config.toml
init_std_o = 0.0
init_std_down = 0.0
warmup_steps = 96
decay_shape = "sqrt"
Each number is 500 + 25 x the weight over its row's rms, rounded and kept within 0 to 999. Layers, rows and columns count from 0. Numbers have three digits each. The size before them is the row's rms in percent of the matrix's.

# o: layer 4 attention output (transposed), 192x192, rms 0.655, rows 139-191, columns 48-95
# v: layer 4 attention value, 192x192, rms 0.0902, rows 140-191, columns 48-95
# q: layer 4 attention query, 192x192, rms 0.0857, rows 160-191, columns 48-95
# k: layer 4 attention key, 192x192, rms 0.0884, rows 160-191, columns 48-95
# up: layer 4 MLP up, 768x192, rms 0.207, rows 0-43, columns 48-95
# down: layer 4 MLP down (transposed), 768x192, rms 0.0488, rows 0-43, columns 48-95
o139 098:509538468505549529456482495513477473486554507519513497488483570482478512518504530485509515503541477494490509481477497499513472480489515529507527
v140 093:496481475507467521501498490476502505469490508474458489513513531451502526521497450522508511477482455519503488532533518498468509464533502498535528
o140 096:524508512483528513495505499458497472502468500527498490457486516520449514517496546467470499525514551490494465506466500523501528505503476496469473
v141 099:500497490473443525521508527489523490537499528470479488484461516563515505476486527480510438475444519510521471539509508478554521527484459498445506
o141 098:481495473509502500510497469473517510525537475491523446546513499513485485513497453529547526505536518474483531473498527528496500544496540495464476
v142 102:536478536536514486494507520524507524489484497551481480535521518475534498498473486505479459536509506466510490461468465505487538500474507482531488
o142 103:508475477478499535486483515504501492526489535517498471460481520536494510518523435452511475488496474516520531533507500450484470551537518543498534
v143 101:546515476518497487483473466500482459503517549514465522481490540545489540529466508487488479527505482460484551526538501505542497458540514516569499
o143 098:491497454484463483502495509506472503482457497493542508549448487468488522454496470488487483530504520496513482491474503524501478447507480489487496
v144 102:505480458550484518472515491516500447497545469506492502554501515465506514501488521508504509540493512528516519449490514513476469545503489476532522
o144 100:559522511515494519507448481509491518488506528482545532464461511499483482552499472509475511489443524448493491542504487487531535470499527508527481
v145 102:505530488501498474499518486488462493492481501511526515480449504471491463541505513546500476494474520502473523462471533498511507501506546475478484
o145 103:476529547502491523542487535551514501516498516491469482507479461517493496475486508474487529491511503556537535452497456477460483528524498495504501
v146 098:528572483497481465489489459508483487488467498440515469513533475512508503483520514503447497512545508471558509470507512506505536493459499579469484
o146 098:496457484537481541495536526502534499508516517487500478479489490479465515506516528489457513476514468475473492485471482487522480465523488445521514
v147 094:493497531541492520484483497477530486492498522488520509491553498479508538486471489511531461489466501506504534516494519480512483463464468502494506
o147 103:475513521449506452491503501499467533534512511511479488446486519479512497535509467505490520488481533565480533491490457497470525534532550512465498
v148 098:493491502476463532480485500508477477490487474466468480481543486491564502524511534454501464487541514528491525474499508520466472503506538502482470
o148 097:512488511476539444514523481500536510537518529496483500488480497491533509484513506531501510543507513534495479532503482516486477474494479513518509
v149 102:545496491520516530476524540517506505475534489508477523470488508497550490486509472451443498459483508462501496526503549510494526483482508512562446
o149 101:528503482514458488506510501447548482512456485510523458528493502522460523494501540532492491483521490478503483520481469501490500511499548531484519
v150 099:479529479446450496523478508482489481535544487507469518509518477472495453501496518467498524536529523472481498449476533494502472491494530494515482
o150 098:528494493534497523501482496437494525486455478503467516492522491548482544487506455506488514465494493540515502533497548469505516499483496520553482
v151 093:516509518473527489475514488469525517482499504500480530441508514490545480434495495446540481523489478480514448523501515515511483531492514500533515
o151 094:466517498508469480510567490485489460534508517497489511503473521531521448498490493527475524497499519489534522485490491447480533510508487468487506
v152 094:530506507492519497529517517489509499495453497487479488519506509486482516508490499491529491473474495535507474497569500457513508525495480491492503
o152 094:464504489510476459491518487538496527515531523497519536503526487490536473479476528496469510523512489466530540520515479533467526500516489533509481
v153 093:462525489518512546509475491478525523510493565506468526561521503457527537476499473506508523556514502515467514510513565485509516515496504506502486
o153 101:505500525507538473482489462516518498510491499531508509498502480488476486492522513481552524489486528483491494475514492497495480507493508481487478
v154 091:440517492481516524516514454551467484515518502478518458480465486478467494477476545486507503503509570474509523517514504539475464468535466488472493
o154 094:560460527508494498494494470475473509493522522497475539495512512496501461491503489522500492502501464500527478493453504467507539529486504510488532
v155 094:505511493536475506482479528491491461507531491475542525477515491542510500485503525446500518473515480501527484478529489508498488523493464470466529
o155 093:531503481548494488461519490507527492477544540518465455503489513490532500511532504557510504521534496437470463481498527471495510532502500517510470
v156 091:479495463502559485462493477495512500508491503476559498551489510488454511478501479475525438521515513488491486504514509451525467514516448473493563
o156 095:498506528528443478477489475520530485482512501532505465475489482511561502505494484514498530497513474556525521535490501532485485480466526508476505
v157 097:526516499528510526477479505509485516483510497468502457497465507525531528520525445489501564484534532458523518499467524512517500478530513539451464
o157 097:451478520472506481480550518505477494492516464500514475497546464529415488484522520478475464479489478489498512521482503492491466517509497494526518
v158 105:509520460548477527507493495465506492519485502499531550548470543520499499487542521537492477506525491484491529475510553499485511501510519471484539
o158 104:483480543478505511504528517523484506492527494512525491520487467490496523515527532465553470463473487505485494482527456492492503496509509502524484
v159 096:471502512510534513487543528504522487486527494512470548548499494477505529487519486522477476489526496513497482520477482492511451497491472521503504
o159 092:476489490493506515487456454514534540512435539492488417511498502507535465549517545496475518489488499496541504469548494559522522475503510510509485
q160 002:488495482525465543472461511462493519520528505553503526439486523515510469525472509502531522521452504484485462520500481503511495537502494487505539
k160 002:497508486492504506493518507530507495507496491531509424515456493497500488509462503509472507502520498521496512484543496489488506508511532511523554
q161 021:490538522500477483441510504525470495459480481463530470507524477509461476499490478480540467460500497489488523523538532482486489491542514466517486
k161 020:509496506516536550434482463490513497489481481526492537476482517482458519508445553514512496501548489480482500457482490493482493498519450522505540
q162 055:497524544508504516503505494438509521480519468478526472489521516535498504479520545514479516491478480499474490472480545484495470478491513512498511
k162 042:461511517495505535496504518473460531454510481435504548522558484539484466479509504501539518507487491483470521503510526512514485475499520498475493
q163 062:483490540529478469470451513537492483511486497445461536511506480480463489510517498529542501536500521532520514528559463492496529499487509513465476
k163 065:490461527532514462462469487491490492501488517450478525510487501517498482482528484532539451488483494516503503541527498500508505495489536487470470
q164 002:520537542478509476476510503512491460534454518498522511531508478461531494492504514475454505502454471508508547464492500484485501501524508516494528
k164 002:548485485487490488515480470467503519518498532468484511533507501489492486537511494493554507511459493486469490539488451535491494490473518493504470
q165 018:458509478482486435523473510470470526469535465457481470495469517474515495475507485481468498485480500529474530506509496468493511505494523438495499
k165 022:482505488491502476512496471512479510462523486434503495523542505508506464499518489512502517504504500492464543527538490509515499492491556467479490
q166 063:483511509494475469446522493493466517456486489424536489517524484499515487510510494484554486460455483491476529536515536459460478483555537471510448
k166 054:498513511488502511533511504463483483452510501417482510508532507550501456485508466476507508506518517467501568528493513480503520492463546476450508
q167 060:510507500483526504481528512545472474484471520509534547508495449506485517485423445442518518478471493530492507518514503524508505530512472479512474
k167 056:483496472467504510475507534528481478485460486559525536489488472510498498440458488503475531510489509490473516498510494535529509513489474509492539
q168 064:506508511521475447546515517489502512505462549497529460548447508478511480471556512473494505489497507479507485487478526509474515492474505458478485
k168 064:489464487484477479507515521508474485502471548432542454521469493484514484520577483479473523483495517506494474520500518504491527465512544462516495
q169 067:468510502488531496518502476496451522499464480450487494495477480472506465506526520477549469486503513430528523459559466461503543484518482512508477
k169 068:452492521475551526530484470467466473478481439530504505516479515500507489505545525497479468478500471450502490472525506435502520502502502494495454
q170 061:508547477494469533473505495539490527506519491478505500499551500510490528501485492514533507461493518492494472499508482514543520505492448526505468
k170 065:522475427524511490474506507527488503484494449476507485529516540501551533494516501490553495490514546497468478524504515494526503487553496507486472
q171 063:547523493513509493514467458496499504527491479550503505475472485507480447480487445493473495506482491498514511492501514513563502481488489528474477
k171 070:514499523506500471453493548517470467507494510502538503522500498495459471488499478528517451520487477506463547523528501493528499485527476495508483
q172 071:498462495482477492468461470538484487503522521506501518533501452516460474496465528497567503478508510518503510489512441499500511471514497484534511
k172 065:501468555527486526489478465513486546501485501492523459514493501518467466496485475515561506534488468497496487482473506489488469466521528501545479
q173 064:500517555516503499513482515467501502476518468451475470512464549512508518485504448501497503529482494519513543525442564509503506516502497545504498
k173 059:485481510489499496473508507517492467502522490511462528493467502504521489484506459510555506509503495527573513494467492503539515490482534523524535
q174 058:470422502501481497543514488477491529526499445470497494510476550483507510487513470507433489498477468469521509481528506515505476503480488474510520
k174 070:477460491515507496510497501533443516474523487471502507570507536498495477512488495478467539527509421490515536530531526452485530496537485459511502
q175 061:507511512512502467451493469492466500527469488465442523491522465517454474529502493526524494465464509447570497507483524460520511503519520528476474
k175 072:513509545515493505512524475477469492533451468466483494471487489481466492531454470535491509469488512487542491527471495514510525516466516558466523
q176 122:495503504446522557517468490489510458522530482541478482532538512527503504503550485464523509533502523490486528511505505492464473518453487491505498
k176 121:497499507448525554526463493484511460524531485541476486530540513528508506500547490467516508537496522496491524513503499494467474520452488489504498
q177 132:542494479504480499453458526499506477429485523514527469507476506514501509466527519485526498510440471463521559446549512548503508461524503523510490
k177 132:537492480505479498452460525495507477427485520509528468497479506516499507462529520487526498508437475458523566450546514546501509461525502518507490
q178 126:511491503512554524500481536516491473485473487472482457519477500463478532543512475504506475547488493520494484464471479505542473470559497503505513
k178 125:507495504520555519503480536518491472487472483462482458519481503471483528547518471497510473552485494512495481469470484509541469470558503506502513
q179 121:521537540489524504472523544529465566536494530499515471501514502480471495502457490490491498485520483519533473481478515503476544490522513461544523
k179 123:520535545491514504472526544526470569536493529495515475497514501481469491499455492491488501484522481526530473483479519498476540490522511463545522
q180 128:478475538479483508488488479532495523476532463490523464506468478487495502484489477469488486524497505478450502475534492547506519491464486503506531
k180 129:479475543482482515487490475530493524477527464493521464505465478487494506482487481473486484518501504480451508475529495545507519494464485499510529
q181 131:510493508492491486536515432467552546465508511512503533465487520521503479501561519462485528473526459522515556507480478525502487510489485485526532
k181 132:509489509489485483530519431467548546466506509511506540461487516523505478500565518462492529477525461522512554513484485521504484511491490482522533
q182 127:480511504492493508471524489563520484491496505507513542501461524504488500456503522546501525466472503500497529464460496498454469469480500541472474
k182 127:484513505491489508472523493563518487492503501514515538497457525505486497458501525548500524463474501511497521462463495502454469469478502540476483
q183 126:497472527542480541528520442459505495479525536480495525492491506491494486494473505547486471500468519488503526531451476502522536529511497508486502
k183 127:493473531539477536527521441463500492478527535479490526495491508488497480495476500548485469501465518483499526537455474506520537526511499510489507
q184 127:475446511471531483481481487469527451513478497509538488499514534535506468483461504504525527485487519508505487447535509501569499524488504497471484
k184 125:478450513470530486479478484469524453512478501519538498502516532533508478479456506506519523480493519507501478448533499502567504525489502490477485
q185 123:475521515559486456535480492516480499536503528523494482473512463480489480493475504495481492483521456492498511473505497565501519511462527548487525
k185 124:473517514562483452536480493513479501535507525518494483472515460479489480497474502494483492484522458492497509477505493564500518511462526551487523
q186 132:499462480482525475471472470474480476504474514484529509481501480497468522493522460522453482515491465505485476516529499520505526530495518462476488
k186 133:500462479484525480471470472470483475504471510488524502482501481496468523496520456526451483512496470502484480514534497524505523535497512463482486
q187 121:519484509527489501496480514529526513540478506537514521483503481492511520481497478519452511561522555497480484492479549562511493534545499455466465
k187 122:521487505527483502495474512528522511541480510533516533485502480492503511490496473517449513560516552495480485487480545559517496532545495456469473
q188 131:532513487472513511489482523474450509491493518493529506492491511501513540517522498506507480483547469477528537528516489474517557489470442526453484
k188 130:534515486470517510488483521472451509491492516494527502491491516499513540512521502506508478482544470479527536530514492469513555490471445524456481
q189 127:512483514496473514464470470490498540518484500455444540497526497511548488453562519492536532463501498501484496508515451492509524494531472511461498
k189 129:510488514495467517465467471485494542518484499453446539496523499511547491452556519496535527464501500502481492509512447491506520494533476508461502
q190 131:492468495522488509467501474476547472504488483506479460515489505505537524491450470467502519492501516491490503476486479536537547516479484499503471
k190 132:493470496521485513463501472470547473508495486506483461508485500505536520491448473465500523492502517493486498475489480539541547513475486504504480
q191 123:490458522531491491494495511455493521528537528517508510469487468499490517489454470538535500513470517503472530491487485520437469468488458526439485
k191 121:491459520526488494490493508455493514530540528517508514467487460499490517491456475537534499513467518504477532484487482517440468468488453528437494
v160 101:484495470473500519482507500500529526507475493507449478446488507486484474516509504494504523500501465515558496568489512526518500550496471497491482
o160 100:531485516521472527472515451520463532505511487494493519544498485522475480471494459502538489497497526448523503450536495497508477509524528449459468
v161 100:502503479482471505510491509495490487501518501472458496503501487515504511528475532500448498485520460479499464507476557514516504509516490488505487
o161 100:422474499521501527537523469498508488489501516502540514507463489461515468511495498551476515528488523501515487498508485499543518473456523512492470
v162 100:486499500508470499466504508466480552558541513510527473485508522534531476490492508491504544481490502476529514489500487515462521478537497467458525
o162 101:494503506484492495515518520496495504540456496496476461469474482528480515541486450467489520512524480475469518485512519485519488523508495538531486
v163 100:498473489502471486499503479424495520542485467507543465465525530478519543498501514501531463500513484510501533536535484499524528454468543494496473
o163 096:513522483449479511450486485472504480530494526500486516543493487454520477463493552483509528508491481495494484494495539514470498514494509479504528
v164 099:478485508479506540475505497501521514492506479488545515523497523506491504527484455496493499488533511535472495495518563481520517447513537469521522
o164 098:480518513469541466548513447504464475505493474507505483515473449518514476486501524481506463460462446471525460481485556539462487569478487508479483
v165 100:504488503479539509493454520502476503509476534510504460523496458495432536462481506478481453451476491499498490557503542502518451479504472496466502
o165 099:520530516493501480482499448502522527462487528483520473509525529521545516514506486530519465546525463492496541513488503531507524537494511504531562
v166 093:521500483518519501535517485486497472495489495501516518465494539514549536498487477535508506488495505483517530526519494542476521490482534509525512
o166 094:480466546500533504502505502486507511507465499521526516479515504468433511507478497497522483498518503474475514476460459487496503550497502466471533
v167 100:518477508535486488557499479518487506509504498527531491484472427531494484557502553514472523460540552510504514522506549499475489509517499482527498
o167 104:497510543452508529494522472458496515471461520494447483487502550474483532484475515454500492497510480516474488462469489478510485502481545538474486
v168 099:501486482474467488489494489516502494508507518469473508451518502492503521479526517486528495484494513502539499489496511519526494489507490543515488
o168 099:517522478469477475519441457469497486512517517518533538540522508519411501470489476489476539507513542467502505491522526485496533490524483465512452
v169 098:472500520494476497508436516493503477497500509493508491472509512518470476476502500505466485464559471492483483496494487511453487529473510466477464
o169 097:537512483489510550507472503476517498519561527508505479541528487515521488511518504511515483500502510503489503449527491497520506509490485489509487
v170 098:519468498536500502506529496482512514489491543508490500533529474497527482475514495495534495531492528464452504478472544483509522518476516528545511
o170 094:509544501489514528515474509540478506518522482497532474518474548491471505501484506515494503463491473513481462517508493514482494515467516518505498
v171 102:494511522525483553507474524467512508472468528491511487544516506488474496509432482519498457507482521470469509514510479517483492504471515544548487
o171 101:510526498437511477489485494489488493531501477512519460485487477499514523524501444506495495502492497497513524500473492501513533553485485505456536
v172 102:480516461528518478495462498504524496480491449455500540500493491484501504474516510557477500539535530494512516531509511504524482474521541459490485
o172 094:493504510515495490499482520547477480500531507530506472470557491528507476504492490489467456462504495461504491513513503508485507536495511482526518
v173 098:479499504523557527500501518507469517483531522509482485478454500522509524461489493450531492463513523491477487512492494505523497517515485484534515
o173 094:547483495496503451516546483471487484468520469521468466478561565503537444527501470550485513536482487478517498491490526459463543448460542515549517
v174 097:535491531511513509487494487504491470454489439523474517518463483470481512482508469527510554549539500517480543450527497482526496522472499503481500
o174 096:467536501499531490482472501539536520508473559498504494495496524509503526499520474519526483448492490497504484477489539523529481477544487496514504
v175 102:509533497455494481486458515475483508479491497465448485525520486478509503505502531523496523471485488492500494466520549505507453508489477508525482
o175 099:514511503518527521505482482475543480466430505504485504489494557513498504519476523509499494513503521439518474502500511479472540540512507513498507
v176 100:505468500476488496480550505488528438535508462464544490502530501449489461482524487507533524475511519503495503488512525444504465516496494490479508
o176 095:483551520522515492495529502504489516505491484494480522477490507550488525457488547517544492478502491494535479484477470531462514512477491520519534
v177 102:499472501495504538491518500489515465458499512522501533464520481487523497508516469492477542501484482499493522481554528505490494480496492473459447
o177 101:484487496496473531508496481587464519475487518479533518525511527512479499511494520497540483513502494507484477545495484469462501491501513519521493
v178 104:507512505475513456479467471475461486496484511535502487461418517513461474533495504488495539469521507503494493484495506486468519518470483484498472
o178 106:488452522487468513540498476500492503475474483507527497515527471522480516457525450465528489502479491528524511494427507499522485445513485494480510
v179 095:459488491507497481517466470527537511507478543511535489503477509498529520484455462479523491498521493472478492495526480498487471522453510442502493
o179 095:486504487527520543528502522518457456475496488475518517520486536513494487507496509492487496518506520522508542474460516510497540515531534547500560
v180 096:514504480506464494452489522534481479458522506479472493500522502486502539473509485491503514463500464512515500481494500483533516498494531523519532
o180 098:538503466497470465527493498500517493499499534506520517412501461504433492527509516488501486510536547492477481488496523541448533490478484510468490
v181 098:499494476481494509514475538483551477486463516517535492519502522525496496452515515508469497490495485439503483478432473460533485487502548529517499
o181 097:510519535505457488526525477484503492510497512508507460505479524543521483529479480509472500499502492511498532458514473514507519541501490483492542
v182 100:463505505499480470491511492465537483524513503498544529516525483493493498562509502467506554514483499508511530470461471510542509450487461473505495
o182 098:495505459495521511503470535500468533452496499519492495490512514531509514433530446497495533519499495454466487543536490472487457485482475520486485
v183 100:485507534494501503451470530465480493474514475481514466456496467520510442499507531524495471488511487492484491533505516516500483474505485534497480
o183 097:490517493500494557531531489491523474542496475515504471506469492473524544479504487486535504525481498478481480471499516471487534427478517501509504
v184 100:474541558488550503488483476487486508474532498504511488525518534450536500516517495472482526511492512475521502486468515515477495475515524534498476
o184 098:483466455485433449477501484526493477514490520510501533526489487534458476466487516492514519496496480542521486483512460471544512536506483505464505
v185 105:495470513516530492529507533464481514508544541477455495536499531532509483493482502518464492546514467451474488460481523465517444480465525486492480
o185 101:484492509510490562504518477513525526463467469490557468538492465505565500479501495513506505497492507552477526526526495567465489508491481489490475
v186 100:483506530509485519484515472514475479493474488498478519472491505522448506455497538507487445489527522472474474506535481491509497527533529463489503
o186 099:477492522490487487493474519529498509517493534492533512544527517494526506517465497501519521494541500540543544460455538494484499508479482504473496
v187 100:466509490505467490511507481468499509485481491520486510487488473476483527509513515539555445532531508468512501492509493495475491519482554502478505
o187 096:503472509502533536516507499544491506559529531509515492496508507489491477539488520488550523494481494578495516467508517443509503495493504524468464
v188 100:525528518530507510525530496448497517474484468475498528558476477500527469462520477485547478548489523508502485511473519472520520471488456484493481
o188 097:519487515471475490438472499487506469486541497503476523466487496510483491523504559465493522496491483541491495476469482474477493496510511476511504
v189 096:501478492483491525482516498522498520525512456457487485508510476471474466494524502483468499471470516485520493513431491503514463520489483493481486
o189 097:503533520515499457504495526521520515495502475505517575470482499521559507510492484486530531548496488531476491474562520490470521479479533484492503
v190 102:496517474477504497523451497533467469454535529453500470491522496542499483512506519484443519516512548455491482497555486470515461484483494487522484
o190 101:493459484503451462497551478498476547521464480488494503483490484495481502525504520520504496442477525535508500506473510482506481498504488526494500
v191 104:467503453460491556490482485487500523483458518546497474510477498517472502493502488533485502482496484532479531494481544517520511504521559496480470
o191 103:568509469474529475506521515494480507499555474497508488526488495487465488468488471485516510519547493513514477477491476476517501502511468519531554
up0 096:525457464512510506520546547528525491523531455537526467518487487495494553498451493521476495495524474493507502457504512517499476478509494503551481
down0 105:531508512476477478495489491557549530532465521481508481493510490448518497489461503475460470484474506492489503505529482568509474528544526455530502
up1 105:502470493512541510472491472547492547509465501533453494548494493500502550530502508545506509489500559504491480519501503454512482459467487564487527
down1 109:471500491496497507500526483535505513526511514527478514486538508514522475503459511492471486539486455527489467517464501520468514479508476538475514
up2 111:507476515482494517519496486518492518485484479468501470491512508539469486549512534500480473536483459517486506453514478498523508518498525522507479
down2 109:508525525523517531465471470537519542480473494572491496474522536564516517487506550502495477514493532499477492479514500485494503515531526495455486
up3 084:493506532506456514525546547509475462536490506473516503501496562529468520455511497513499486542544498500520481516467534538508478543515504497497456
down3 093:520509516446458509507533511477505501508479466514512538495515509535499502483491515522501530498522483538536484476503521540520495519496504513510515
up4 105:511495461548507501499483492519489481483507493484490445498503472468482508482494467540473483546487491533482478479454490484484572531487540467492508
down4 102:523494462536477516479475535480495465467514534456506496484554492449486494512493479513477517504442501515535502502490479488502504530491499457465501
up5 120:481521493502553489468522542492491501570522484492510493508486501542473484468532469480488471522497498499489479530510503510467488526488494460551505
down5 110:516516471522514492449497546510526522526491456543531531506455523476492479488530512492509445507457504514483491513491471514483496501448467478529496
up6 093:528506549447460490499540485531504480531500504549532489495463484465494486515483503496497515509519509477499491480453557512475482482495537466519500
down6 096:497481526469523475519516483477488510492507488586480470523494492537529480493500526501486493443492541474531484553493550499507465478492498477429479
up7 099:537525415513512484533546528534479523474566503511530466518485489514481500546489458502539485508504473535480549531454471496497466461498428483510507
down7 097:464498502520486474517520480474511534457508454567499465566519493483514533524480473494513464503486515496454504515549527467492492535505494466509507
up8 105:579518427477520523490534508480478500529506474532532536539542471477517462521521503515499526486560476474495481464478453512487468528508501511462454
down8 107:570479469477545514509522489466523585503507489478533516550533513516476484501481494509524545516511466488480494489481478504511487494523474479444467
up9 103:504471475488519496489487504489539518554508466474551512505517509494521471506528525506499470483484495508500524500537524537498484463498500497489525
down9 104:467469489506540515478504510499432554533487499490482491546523513492479494510523532456481517495480527552487517502545492521516469492478518474506511
up10 093:510520450482488520537494524501515478465482530548489502465508481494509462499491517497477529519498500487543527498450531477479542492476482471501463
down10 084:564519501530490484485529519501482509448477510503518494470530463484514483472532488476527497501491479505472456446461533477478553548544483487522471
up11 101:493474510551536465486493511547503533540531473492514517496495529525474465512486518508433489490495487538449550497472547478534539521469494512484482
down11 099:510529451493526485491505509485498506502537519511515511508497544510488481529510527498531474493496514491501516499544516493493493497523534482514492
up12 097:495538519494520521542502468545539532505496520491537496495515510485490485498515516528481479541517488493508480531508505518470491527515442488500505
down12 099:486523504510445493476501535532534504463507505527515524411502496519510519481491514496499487483512520495459475505505572538467514581493508477537502
up13 099:519489458515516451497488483550511524482471464504464511510543519493525509519508500478514502453500482518501529518518484470501475494511485437491478
down13 103:490478481551479484493531488526507494494447510518526512483554462522540475500521538471509499486512528529544476510462534501511499524536491508528515
up14 097:486494511509457504528508472509511478441524540485525505568462476538508477504510503513516514486512459494481481483511515514514515544513498450507522
down14 102:476485502544480506489531520540494466506524477545540458452496490497522502531504553427514487482477549527501506493480529475485518528533492469469461
up15 095:495510484496515509545505534480487488509505517487500512527480518429493466512524475487500474501492473501530526471451489484471516501478536483488496
down15 093:488488460492526515482522507503453521469492534522484497491530508465564474493520518496519480484475516489512472473494511480524491509503540447508502
up16 085:495542494503485553505473478499490492502495451437491521452479450494500464508452464472505478524553524498495545526495524523495510500487484472490474
down16 093:484537587510503516501467468485526525474537506497514506465503487501541550466477489487496477519510539502558532520494567489466496466450454517474501
up17 097:468536471545486512495522445517469484483519483483534514495514504510481547513516511516449515420484487525475460493510496481512527527492526497529535
down17 094:478500487533478511509505510524485475505559503492492528484491478490472525490554502534533505481509503501501509465486504483532537516459506482501491
up18 117:546494510512494548484531498560481527531467480536498540496522479510467549509436488445473525516506480467519519476493536497479440483481496515451531
down18 111:492512494538493529476499478464485516526476486491480529543502514521515511484499508496513488543477466511411507489530494509495503459457460488532542
up19 094:502518546523486487488480512475494504501495474519520488470509463531526460513478489515487514493539472527505525528486493532539505561487497519453508
down19 091:510522490522445509467503523500500479465442491470464536504504428482474524511510468503446483517486518508469479495477505487494498489574501519488533
up20 121:505481547523447515529485517472525510514472490490489441535466501519528531485488540492510495482529452523559486494546497554519509509505494483478485
down20 114:525506495475486442502472494476523515511540505516484500489519508508524535489530479481552506497461491508555546465497492503504517555510494484505465
up21 097:505458502526494537497523497482506505475536483457513543501509501521492508511516481505490507502504513525515509469470499541513478478546544492514474
down21 098:484501522464509520528462475488532468488524549533451467498521477515475500487491463501489524485458481504478526511475501512500507487477553533535510
up22 094:483442457538494520523467508499510537485554480506535503507487543532466494524485528519499486505493476452520482478487476551510491547494518473457468
down22 094:552500492492487493461457503529482496501472507494504490491485532512477530485479504474484506457502501450492497498524536469555520544535523464521474
up23 105:569474489513495554499508479487535502495545490455511512492507474529518499509490531509508541506491527474477479482493495518546500529523455482516510
down23 103:540494495468509544465497490506491557504507494503478488467522478525505484537506532465492499542499529468514455495445496479479482494466530481498535
up24 094:499511499514522491500496450528476510515498498493505488457510497487504430514535512531486549494458519474507513480524556482518505486513529443545490
down24 094:448495503467486511498468498455469496478490488515523485498552444517498498534513499509541506437513478487489500472441506491521523573567487491490518
up25 086:481467511502508486535496525509534468466495458519503531514489525496471494509509499527510495509505488486508506486521474478510484510504519462478430
down25 093:521475507511532496541458516530500515473480497560505512516488509445479474522486530530507517486482525470545476502510471495516469491490501479483508
up26 097:470482523455502490505471469485523490502504476481473518521462499502514470509519516528496496485519471529537537487480555539504487484489490457535531
down26 097:482502486523471499505485489496519488519508472510508506521541513506490486506503516524519470484473520523555501477456528495486478500502482495493507
up27 097:486524502485477510517464532525497481551477536486497526514485489468440495507483544488454526501473532477541526476553450495488536475530509506506511
down27 082:516477504485479460509494514504492475416494489512532504523523493470507493483501484523484452482507528493485476487490556512518530519510500484540457
up28 093:507502480521523490518490519534503499529506443525469489500523481552490469495526493491458477479472478521505502496500459551483501560510532520499498
down28 094:500516482509504490514518462506498481465486480552461502509513490500513542495475480546502524463492498419497467490491477477469500516514552463512476
up29 102:486488509526489499508501520458489480503484499501492483476544503524537458496504504463524527534483499507494567469531504498463482503486451510495526
down29 103:492518490498498463476487514501494508494473470480507484465509538556532496508503485486524544477498489554552482490505555511487513519524492461500496
up30 098:519498480438483505490477502510506475500518501530482474486480489480518496479521485511515503523463485525494504442543538507461500504455536492475478
down30 097:493455496436477520462501493521536488473529492523472526477527507515485497473502477493500502502470499493500515493486528505496559468543479513520492
up31 092:514509511536501496501510549476487537515461506508498478533491500475498509520523446486513469467503491509475486474495500493509457492522494465504492
down31 093:502522475518494508483483472489487439508480494501500460523492496497529544519517504498504490490498501524471486494538488452481520532550517476507491
up32 099:483528480495451492523524481508507514478509495518476465521470508494480514498493469471528496481487496512468511489521470490459454476459499549493505
down32 097:498548435532494495480498494489522512503480526534510486538512520506465504465554463464491491457509512544467537481509482484528492486485490548512545
up33 109:530465438461483514525491543504513503480462479471525495489475499511515491514553486482537521464520521491500506511440494550549545485526479511522483
down33 114:487509505518530481478543533465494522516529509505480491506480495557508499535491443469474504577516475507511476511481514494494527516467464546501511
up34 103:529479449504487514520513498502515500508530505496490489484509495504521508506554529516481460471465489505515516476492475498490505458469489485469508
down34 109:502491570528505508484535496525472481477495489494490498487519485468498520477462486523436513470460543469511476481515539533484486483498502504527496
up35 091:484511510468468478474507493508502495504515478463477543520491539503485532531491469501493480549517499508528488449492510470533486472486516443495520
down35 093:535503508512449489450502492507540495494554510484438520503511490496516520541517536506541488517495519472488501505517491493514515459539531474546521
up36 095:478530502493506480459491484491513445522476533507491517502503486528476495529503530471492505508521496517533523477530511488480547462492510478500490
down36 092:525477517523481506513510488488468493456488501557507464488520498516543495489520446491506457461484511521483467520489502495494502514562491466495489
up37 106:496494511514478468487477516461449540492513504460506479516486507466504486512526519542478486495485483485477502479575481492478561541505497507533488
down37 111:481506470510491494495514496478475479476524460471541476554484495507519519485512480509461496503495467502480493465522495506557544521502512546507470
up38 103:538480463455485554490516474507489492491471500499490538468448500554512523508578500521466497517517515516521502498518497489468516499484502515501463
down38 103:492494477463489540512535527479507478517519515499541497500475510488473506488539448469523464537503505523466542513501488502488544489461486510497458
up39 109:521498485498465528555511490541509467483533503500491539520502491487451491456472542466532528541520464515532477483487529537525496518527526480528470
down39 107:513496522491476520474526509476496492483515529462447503494487479509490519493505506511534507518548514493515500501498464487522520467487456501495453
up40 095:545464460478508492504488505492489509508452538536478484493465490499472493467473458511468443495495504474495479519484516495499517472459496529530466
down40 097:515523463444518489514479494523501480483516530508430505470511474508501482509485512540521497483529478505498492499475496456507493483472463478527473
up41 102:519472537490515513447484489537494545487477506484495517482528502520527468482577501503505469480473493539496496488474492518465549500490542541472436
down41 104:515524470509512501472503510511501482516474534494495472478503532516511489512503494499493480521513507532497492532453512515455545518503524488475511
up42 098:525443506497524553494521497481492530483513453506466503515477517513515467498542476538550485510512517458483485546469473497501539505493506527453507
down42 097:498498496500489488507513508496516474474475447558463477509490464490513471476476502516482474506488516476494487475493501468498527527496526507516490
up43 109:500518517493477502480539456557481525533491521466494512484512503485513467573441509495505508480513474471500498495546528499488457481511481547486538
down43 107:535516463504519519459487503464503511507493482488486508504524532501515478521485524508497512516564511520507485503513527465471495482529467511550476